Each number is 128 + 32 x the weight over its row's rms, rounded and kept within 0 to 255. Layers, rows and columns count from 0. The size above them is the row's rms in percent of the matrix's.

# layer 3 attention query, 384x256, rms 0.184, rows 314-383, columns 192-255
size [110 149 109 110 107 142  83  68 113  92  97 117 108  98 102 101 125  89  95  89 110 126 102 101 118 102  74 101 111  85  99  90  98  96  93  95 123  95  72  91  92 161 112 105 160 122  98  92 115 107 105  93 117 116 130 110  92  87  96  86  95  88  91  98  89  98  91  89 109 103]
[[144  93 135 110 123  93  98 177 157 121 130 101 130 153 124 159 147 199 130 165  79 122  73 148 133 151  79 176 127  61 197 171 112 148  77  95  75  85 139 149  84 101 130 122 154 137 111 116 165 151 120 130  75 122 115 135 104 140  98 137 171 119 144 165]
 [136 121 136 159 107  75 144 114 109 126 111  56 103 148 142 108 184 205  91 150 152  64  76 119 123 139 120 173 144  74 146 109 113 149  60 109 122  94 186 127 176 137 144 112 123 175 111  97 138 138  74 121 141 129 122 132 155 115 135 130 165 151 134 124]
 [157 199 146 156 143 120 179  79  78 106 117 158 126 106 144 119 134  90 177 155 136 136 152 155 114 128 118 164 103  66 114 164  50 168  83 109 120 127 136 150 120 118 184 162 182 117 163 119 136 144 129 159 124  97  60  79 171 142 128 126 158 140 151 116]
 [122 123 143 146 145 200  83 105 113 140 167 139 126 155 108 165  83 111 126  98  78 145 117  72 138 109 130 101  90 166 111 124 115 121 163 148  57 167  78  79 135 134 123 136 180 109 136  94  85 117 154 113 109  84  72 190 110 104 166 114  70 121 138 158]
 [157 134  83 177 151 197 145 128  94  97 111 134 139 123  94 136 155 182 152 156 118 128  72 107  77 135 131 187 136  94 150  64 151 125  91 133 162 109 152 135 151 169 109  77 173 160 115 146 144 123 166 121 116 131 139 151 166 160 165  84  92 180 115  56]
 [143 133 145 114 146 164 125  97 104 122 170 135  92 110 130 138 117 168  20  77  86 129 209  97 116 159 167 157 157 188 142 156 151  83 128  83 124 129  56 123  65 149  88 117 133 191 113 174 105 127  68 124 151 111 134 108 150 139 114 178  92 140 120 153]
 [138 157  84 159  18 111 192 131 158 103 132 140 101 160 192 114 130 118  84 180 177  95 158 102 147 105 141 101 193 147  31 126 111  99 132  97 156 185 151 127 176 193 124 134 142 150 115 204 139 119 147  76 130 132 109 130 120 163 104 144 119 150 123 201]
 [148 152 114 203  26  99 123 144 128 115 171 168  85 127 132 130 115 172 145 209 149 117 112 134  97 118 115 125 127 164  63 176 140  68  62 153 145 130 124 158 145 145 119 116 118  89  75 159 146  90 104  98  99 119 121  90  98 173 121 117 135 153  88 154]
 [141 144 123  82 167 142 175  70 186 135  94 156 121 150 183 126 115 114  35 144 143 132 144  95 126 157 144 138 147 137 115 116  92 128 162 132 122 202 111 101 100 146 149 139  93 126 156 146 185 148 142 119 143 149 135  78 129 117 120 202 119 110 143 113]
 [142 164  87  97 139 111 105 113 120 176 149 149 157  95 100 135 109 157 140 152 114 119  81 165 136 106 117 132 124 143  82 103 151 163  42 139 121 114 165 159 156 125 189 141  83 139  64 185 112 119 159  66  76  89 178 120 107 128 164 128 106 150  98 149]
 [143 132 115 102 150 134 157 118  77 106 100 153 166 106 179 114  80 165 143 130 119 161 127 116 146 110 173 109 155 107 179 123  32 106  87 152  83  69 149 105 114 175 138  87  62  98 163 115 112  52 105 164 114  97 145 134  81 176 143 142 127 128  94 174]
 [116 145  95 163 122 108  91 155 106 114 135 121 153 145 131 129 166 134 174 153 157 153 160 161 144  92 105 152 102 123 134 131 159 150 103 133 129  79 142 101 112 107 147  68 143  80  95  99  57  99 160 167 174 147 165  66  88 126 102  15 149 126 161  82]
 [122 108 155  49  95 143 126 117 160 167  70 109 153 129 117 206 167 155 108 104 138 137 136 139 113 144 118 167 135 110 118 117 178 133 116 137  64 122 177 158 128 189 116 140 160 110 181 129 169  93 124 148 135 222 119 102 151 124  93 124 159 120 178 107]
 [162 142 117 109  87 136  90 158 139 150 138 127 140 140 116 164 119 147 102 142 141 152  63 167 131  83 137 124 103 135  85 156 113 114  96 141  97  86 144  77 123 110 161 108 114  94 143 120 138 157 133 178 187 108  99 103 156 159 166  23 150 166 128 150]
 [ 57 144 118 128  93 111 116 148 166 111 131 135 176 170 146 145 157 159 180 187  84 186 164 173  83  73  94  99  90 154  97 131 115 152 140 148 158 126 154 111 138 158 168 189 120 132 176  51 125 140 130 101 108  75  82 146 132 124  69 112 173 131 163 108]
 [131 127 143 130 121 166 160  89 163 157 128 134 150 161 165  74 121 134  95 141  68 109 100  98 165 132 185 113 150 200 114  92 113 154 192 143 138 147 103 123 109 139 142 141  78 140 147 181 161 123 109 139 114 132 115 131 158 108 116 190  69 151 109 186]
 [182  83 159 196 107 137  88 110 144  63 132 197 164  99 140 141  49 158  99 109 126 118 157 158 173 137 169 114  91 181 128 200  96 129  69 186  97 100  93 136 125  84 148  95 164 138 117 143 165  95 164 123 154 156  88 181 153 167 167  76 124 163 114 149]
 [129 181 128 116 160 118 113  99  92 152 134 129 158 126 115  89  68 147 134 129 111 153 171 143 143 105 138 153 116 189 137 142 129 133  87 114 119 126 128 170 153 126 177 118  76 115  90 154 127 144 134  86  89 126 172 128 112 125 134 177  86 199  79 156]
 [137 116 145 158 137 121 119 130 135 189 189  74  56 111 121 141 134 150  91  97  96 186 114  94 160 178 153 142 135 160 131 156 131 168  50 115 132 161 157 112  68 113 148 165 128 137 156 183 149 112 121  97 107 201 185  35 143 138 113 117 165 137 131 159]
 [147 143 135  96 101 120 146 131  73 120  64  71 117 165 106 122 164 212 126 138 101 161 140 160 100 107 148 177  91 101 108 101 154  80 125 113 110 115 189  79 174 178 105 145  74 133 152  74 173 104  98 110 117  78 134  48 143 110 103 122 164 127 153 132]
 [191 133  77 174 118 124 133 117 131  78 122  88 122 108 135 122 121 156 129 166 103  53 152 123 119 175 182 184  89 148 112 178 119 176 105 156 112 123 143 108  95 120  81 105 116  97 108 175 100 108 135 161 146 140 140 134  48  49 111 115 110 126 140 134]
 [151 120 117 104 140  92 187 156  91  65 101 124 108 105 148  63 140 102 169 110 116 134  95 157 143 162 168 127 163 110 115 130 124 150  44 174 120 128 104 136 117 125 179 110 117 133 112 108 147 102 107  69 141 131 153  84 131  47 134 153 135 161  98 142]
 [ 68 162 106 132 131 140 103 134  96 174 129  71 161 158 158 106 191 104 111 163 131 127  94 100 103 149 128 152 167  94 108  39 150 160 164 156 121 121 198 181 108 141 109 130 172  92 103 117  95 163 126 143 136 129 184 125 196 125 143 131 142  87 152 118]
 [119 166 147 162 171 171 101 168 120  97 162 111  75 132 171 116  60 124 111 168 135 131  87 108 150 101 163 140 124  99 109  92 120 109 131 137 125 183 122 107 112 139  58 139  89 160 130 114 110 141 181  84 172  14 161 138 117 161 106  92 139 109 134 147]
 [172 136  92 178 117 130 144 153 143 136 190 165 165 141 146 102 100 193  87  95  66 116 123  82  81 155  98  99 137 123 191 101  91 149 117 123 119 155  57 129  71 151 107 106 162 126 143 136 159 162  72 133  96 136 110 112 136 170 134 174  50 179 109 123]
 [106 178  53 177 145 161 107 144 100 146 150 126 129 115 142 162 143 103 148 159 162 147 130 185  76  91 156 152 114 120 132 142 141 148 114 150 151 129 116 162 105  76 118 112 157  93 110 139 112 125 135 228 170 142 155 124 129 162 177  26 157  96 130 114]
 [132 146 145  97  93 175  64 131 122 137 138 165  83 139 113 198 139 112  64 120 134 208 162 126 194 126 123 122 156 129 108 175 101 242 117 170 127 158 117 200 135 124 150 171  89  85 165  95 179 161 141 141 104 122 124 135 107 169 101 118 126 108 133 146]
 [127 160  98 120 138 196 123 148 159 119 110 146 119 141 160 190 121  78 115  93  76 173 155  79 135 175 165  97 155 138  60  70  57  87  89 121 132 116 149 138  89 144 128 127 129 142 147 124 126 109 103 178 148 143 107 126 136 138 156  65 113 111 101 127]
 [104 134 137 155 108  98 129 125 107 179 121 158 108 119  92 184 145  70 124 146 158 169 175 155  81 146  84 121  87 120 148 120 185 114  67 153 134  85  72 116 128 126 130 129 155 107 122 107 125 107 136 119 105 140 176 156 198 119 121 145 116 156 153 102]
 [138 107 104 127 117 166 139 141 135  63 199  74 122 101 145 137 109 101  83  92 104 158 116 101  82 158 170 122 102 162 109 111 183 137  53 134  76 181 173 138  60 172 115 106 128 176  91 180 125 127 177 107 103  98  93 109 149 126 162 165 122 145  97  87]
 [147 119 151 149 143 182 128  83 100 116 122 194 172  87 132 126  62 168 184 173 113  99 111 166 150 148 179 146 124 134 109 160 121 174 129  93 146 150 136 143 132 107 142 131  89  93  79  81 114 137 135  99 166 126 106 103 112 152  75 124 117 141  79 140]
 [164 142 131 111 181  88 131 154 124 163 114 126 107  95 131 146 155 149 116  91 118 121 159 145 122 134  76 107 113 119 141 130 156  93 176  97 131  93  97 142 143 107 138  90 110 106 109 182 129 122 113 138 153 178 135 180 118 157 147 154 101 117 125 106]
 [118  94 130 167 125 160 178 147 108 213  92 126  99 124 174 119 129 151 167  56  59  90  91 101 145 113 149  90 139 131 151 122  87 134 151 102 160  98  96 204 155 139 109 122 157 143 113 128 141 137  69 114 128 226 112 105 140  87  74 136 134 130 123 148]
 [ 77 161 102 123 163 137 101  51 211  82 155 113 160 137 203  95 138 175 155 168  92  92 147  90 151 166 113 104 144  84 156 142 113  45 147 142 144 173 172 150 120 114 121 165 138 162 159 153 138 173 195 101 141  93 136 126  80  92 136 209 132 136 128 125]
 [173 130 121 194 101 140 146 121 135  96 172 128 122 180  95  88 118 102 125 167 105 136 119  70 111  90 100  93 134 140 129 121 161 151 117 148 116 139 148 128 122 128 122 177 149 108 134 152 124 141 133  71 104  87  75 107 134 150 188 161 149 180 100 121]
 [143 129 160 143 115 173 149  81 135 139 111  75 107 143 147  91 183 100 118 117  76 100 129 196 149 134 122 161 163 179 119 126 139 162 136 147 129 152 154 124 135 137 134 122  91  44 146 140  74 145 146 135 138 187  61 126 127 116 156 141 152 141 108 156]
 [135 205 105 159 161 148 138 152  82 115 123  85  91 148  55 128 139 119 129 147 142 163  93 152  88 168 137 188 137 119 175 150  99 140  73 130 161 116  91 131  55 135 113  77  62 153  84 132 131  90 101 157 145 189 152  79  99 150 201  92 178 139 100 162]
 [114  99  80 117 120 128 128 145  84 125  58 155 143 161 139 117 128 139  76 174  88  79 118  78 114 151 179 120 149 143  96 148  78 117  78 144 175 180 113 101  70 140 155 126 180 134  79 112 144 144  83 152 144 107 192 112 122 142 143  94 197 143 108 110]
 [158 118 120 137 159 165 151 101 166  74 136 127 128 127 167  88 140 112  91 118 173 146 129 169 114  96 117 131 102 101 134 100 118 119 196 130 121  95  93 135  76 118  82 108 146 108 157  58 182 161 168 158 119 183  88 159 109 121 158 149  87 105 145  99]
 [150 118 122 194 124 165 148  98 159  78 153 141 143 173 147  62 100 117 158 150 150 164 157 129 164 165 151  92  97 122  85 135 134 114 120 127 137 118  96  94 103 148 116  97 148 121 135 111  73 117 188 115 118 159  75 163 100 129 145 105 132 141  91 198]
 [121 147 141  82 123  69 120 142 173 152  97 135 157 144 130  85 119 127 171 137 141 128 157 124 122 139 123 130 119  68 142 137 137 131 154 134 128  98 102 130 124  48 103 101 150  57 167 101 137 138 115 136 102 111 113  77 116  65 112 107 113 104 127  91]
 [162 144 121 162 132 155 155  87 148  78 147 131 120 116 172  92  99 135 116 111 100  88 130 112 143 138 124 125 161 178 126 125 126 179 121 110 119 194 149 127 103 154 103 176 148 184 104 146 118  91 172  86 104 155  96 124 129 112 106 153 106 176 109 161]
 [119  71 131  89 115 122 108 166 122 166  86 100 127 118  96 133 166 138 169 141 174 154 150 138 138 116  96 153 119  98 155 145 193 138 137 176 153 116 139 123 168 148 110 122 174 109 191 147 146 133 167 133  75 171 115 103 111  78 116  77 131  72 185  78]
 [157 170 143  84  88 170 145 161 122 136  90 179 176 156 119 165 148 150  86 153 130 148  71 160 102 104 154 194 127 167 116 143  97  80  93 108  76  85 172 129 107 112 177 122 140 126 122  92 189 104 108 118 127 134 147 157 187 186 181 154 140 151 141 107]
 [175 126 137 126 118 133 143 101 175  85 143 171 138  61 174 140 108 138 134 137  85 120 129 130 130 106 132 129 166 166 109 128  84 163 125 133 102 149 116 154  84  73 129 178 154 140 131 132 177  96 118  70 107 134 101  94 118 139 149 150 104 145 116 135]
 [ 91 131 133 159 137 104 138 112  89 187 148  49  64 137  66 148 196 140  82 129 123 170 110 147  97  85  88 151 115 167 169 167 138 154  79  59 153 107 140 116 159 174 108  86 138 122 125 160 153 129 170 119 142 173 181 111 177 114  80 134 111 153 163 159]
 [ 97  89 122 104 143  67 122 116 118 202 106 169 126 184 129 113 123 139 160 174 160 142 143 129  72 129 103 111 107  88 166 136  93 128 110 176 108  81  97  66 163 101 145  57  82 121  92 131 157 183 172 192 120 152 110 140 132 119 159  92 118 126 186 103]
 [117  65 136 103 105  49 160 149 114 126 111 145 167 126 142 134 188 124 124 168 142 146 141  87 170 178 132  84 116  77  70 125 104 149 126 161 160 122 157 145 137 102 116 127 111 105 156 102 133 186 127 136 155 150 128 124 103  72 126 126 132 170 123  95]
 [164  96 133 135  86 127 135 144 201 136  61 121 102 169 160 137 101 104 125  84 111  94 147  96 115  93 180 101 106 171 100 100  77  76 159 145 140 181  95  87 109  73  91 141 188 123 141 129 109 146 135 156 112  94  91 173  94 167 114 139 156 133 127 141]
 [128 130 160 208 168 127 168  87 163 150 147 169 129 149 141 103  89 153 175 139 115 104  98 147 126 122  71  96 130 132  66 123  76  91 109 151 155 142 111 104 121 138 158 147 105 122 154 107  99  73 131  93  87  98 159 171 124 199 106 157 130 174 121 132]
 [120  80 122 124 128  96 116 101 137 134 126 157 125 105 130  97  69 132 180 102 164 141 117 166 189 135  85 128 111 109 127 113 145 151 120 156 151 114 148 102 174  83 143 121 133 124 130 115 124 146 142 123 142 124 130  81 110  81  71 127 135 140 113 151]
 [106 113 107 132 134  85  95 102 124 124 133 117 121 150 100 187 131 105 193 103 168 119 124 165 100  92  57 149  93 112  80 145  93 123  86 108 142 105 123 135 153  98 182 110 142  74 149 104 164 167 128 153 116 144 175 117 115 143  84 130  57 152 161  59]
 [ 93 127 105 137  83  67  90 183 124 154 116 113 139 131  79 135 118 118 153 114 173 189 151 167 152  94  66  92 120  84 139 155 174  86 157 150 104 147 129 104 116 131 103  84 177 142 137  88 122 136 110 163 152 146 196 131 137 156 101 102 169  98 174  80]
 [ 81 136 105 109  99 137 131 208  77 159 149 100 118  99  52 160 201  89 157 153 164 172 116 152 141 121  82 168  91  92 208 140 169 147 106 135 122 110 149 113 120 132 145 157 116 115 117 105 147 158 140 134 125 160 181 109 138 121 147  94 151 110 180  85]
 [125 148 115 156 149 127 133 146  92 146 118  69 107 162 134 128 177 118 156 129 174 131 103 166  72 116 137 148 143 116 179 154 188 128 129 126 170 101 156 111 166 177 121  67 111 118 107  56 122 137 156 127 146 128 112  98 126 177 120 154 168 132 152 111]
 [ 82  91 115 124  88  88 139  66 114 179 114 164 163 120 144 143 114  65 206 186 182  59  17 148 102 111 138  51 132  92 115 159 142 187 117 164 143 127 153 168 142 120  92 151  87 150 134 149 140 169 126 149 167 110 164 129 181  75 132 101 121  87 100 165]
 [ 78 145 134  62 130 104 177  80 160 110  86 125 135 169 121 133 147 146 142 113 188 122 135  82 114 128 141 133 187 128 161 162  74  86  71 149 149 136 176 155  96 130 155 125 102 113 149 144 126 151 146 129 162 143  87 118 154 128 101 119 177 149 147 100]
 [140 166 129 182 176  84 126 176 133  69 111 129 146  92  91 147 143 146 156 117 154 131  64 184  86  84 129 101 172  97 161  79  85 107 148 118 131  81 136 111 108 110 112  48  95 122 166  82 122 140  60 132 162 113 167 164  83 118 135  64  63 119 124 121]
 [132 115 160 216 125 162 113 101 125 155  85 118 150 166 119 136 153 170 140 130 135 108  81 133 213 108 159 114 122 145 104 148 115 126 140 138 199 136 122 110 143 159 162 139  47 100 133 163 105 150  59 216 191 119 126 169  59 111  90 146 113 115 114  87]
 [ 82 106 145 103 136 165 128 105 114 172  89 128 134 166 139 128 177 137 157 133  93  89  93 114 145 133 180 127 137 132 124 130 131  70 111 175  86 109 154 119 146 141 164 135 116  97 119 104 108  80 114 168 106 108 147 161 194 122 125 157 156  89 134 144]
 [110  86  73 148 120 110 161 101 125 134 159 148 121  95 152 177 138 160 170 154 161 155 155 133  97 110 103 128 180 134 113 148 148 111  73 117 138 131 127 141 161 112 176 108 144 138 139  82 139 101 113 155  87 161 123 132 147 114 151  93  80 131 115 153]
 [179 132 123 125  75  90  64 108 120  91 178 112 159 132  96 120 146 105 109 166 136 134 132 104 176 107 128 164 161 126 177 135 163 157 147 125 162  96 151 141 129  93 110 180  76 175  96 108 169 120 112 102 113 129 126 135 106  99 130 105 116 112 160 146]
 [184 112 148 127 141 193  86  91 123  50 165 135  90 169 122  95 122 187  91 131 155 137 145  43 132  92 134 164 180 151 185 117 162 142 159  92 115 111 131 139 124 133 118 140 171 148 142 129 100 111 150  54  93 121 141 113 103 116 198 137  82  57 135  89]
 [ 79  44 113 186 154 106 128 141 122 154 118 197 129 104 144 130  86 162 171  91 117 132 185 159 150 125 131 111 163 129 106 134 113 127 157 182 134 133 108 132 163  68 110 135 225  85  99 137 141 126 118  93 157  99 123 188 156  92 152 108 111 158  84 181]
 [136 175 128 102  49  93 138 160 117 152 132 146  97 154  84 136 162  53 112 120 108 170 111 130 106 138  69 124  75  83 163 164 150 150  99 116 122  34 157 188 132 138 109 129 127 153  85 164 203 124 148 112  96 158 187 141 167  93 119 119 143  98 175 135]
 [101 149 160  99  88 174 168  65 130 186 116  91 191 126 130 137 177  86 111 108 165 110 130  47  73 149 152 154 188 100 121 116  97 109 115 112 144 132 188 149 122 148 171  94 133 182 119 131  65 133  94 176 140 121 158  33 113 116 145 143 178 156 133 162]
 [ 97 198  85 141 218 140 106 181 123 140 103 132 171 115 138 162 141 105 131  90 163 108  93 122  82  65 162 162 123 103 105 136  65 150 156 129 155 133 110 130 159 155 129 100 150 100 133  80  84 150 115 161 203 121 151 139 101  94 135 109 171  86 121 111]
 [ 76 122 106 169 159 123 210 116 107  89 108 129 117 165 125 131 174 106  93 132 113 114 121 154 146 108 134 114 113 132  94 120 105 131 164 155 138 154 153  92  92 165 120 146 110 102 197  78  83 148 153  68 116 106 133 106 140 144 134 136 126 119 134 143]
 [142 157 118 113 132  99 103 127  87 149 127  83 119 142 104 154 152 117 200 145 136 170  83 160  65 166 121 112 146 113 176 102 175 180  83 192 163 107 147  92 136 140 134 161 133 123 131 117 127  85 136 137 132 168 205 142 101  52 149 110 142 150 151 111]
 [102  82 187 124 180 170 133 171 154 150 141 132 113 128 169 150 154 132 109  67 105 119 102 116  83 133 137 106  87 154 151  91 131 106 136  93 114 123 130 174 120 108  99 103 157 154 158 117  95 145 151 114  87 149  81 141 159 160 141 156 134 145 140 131]]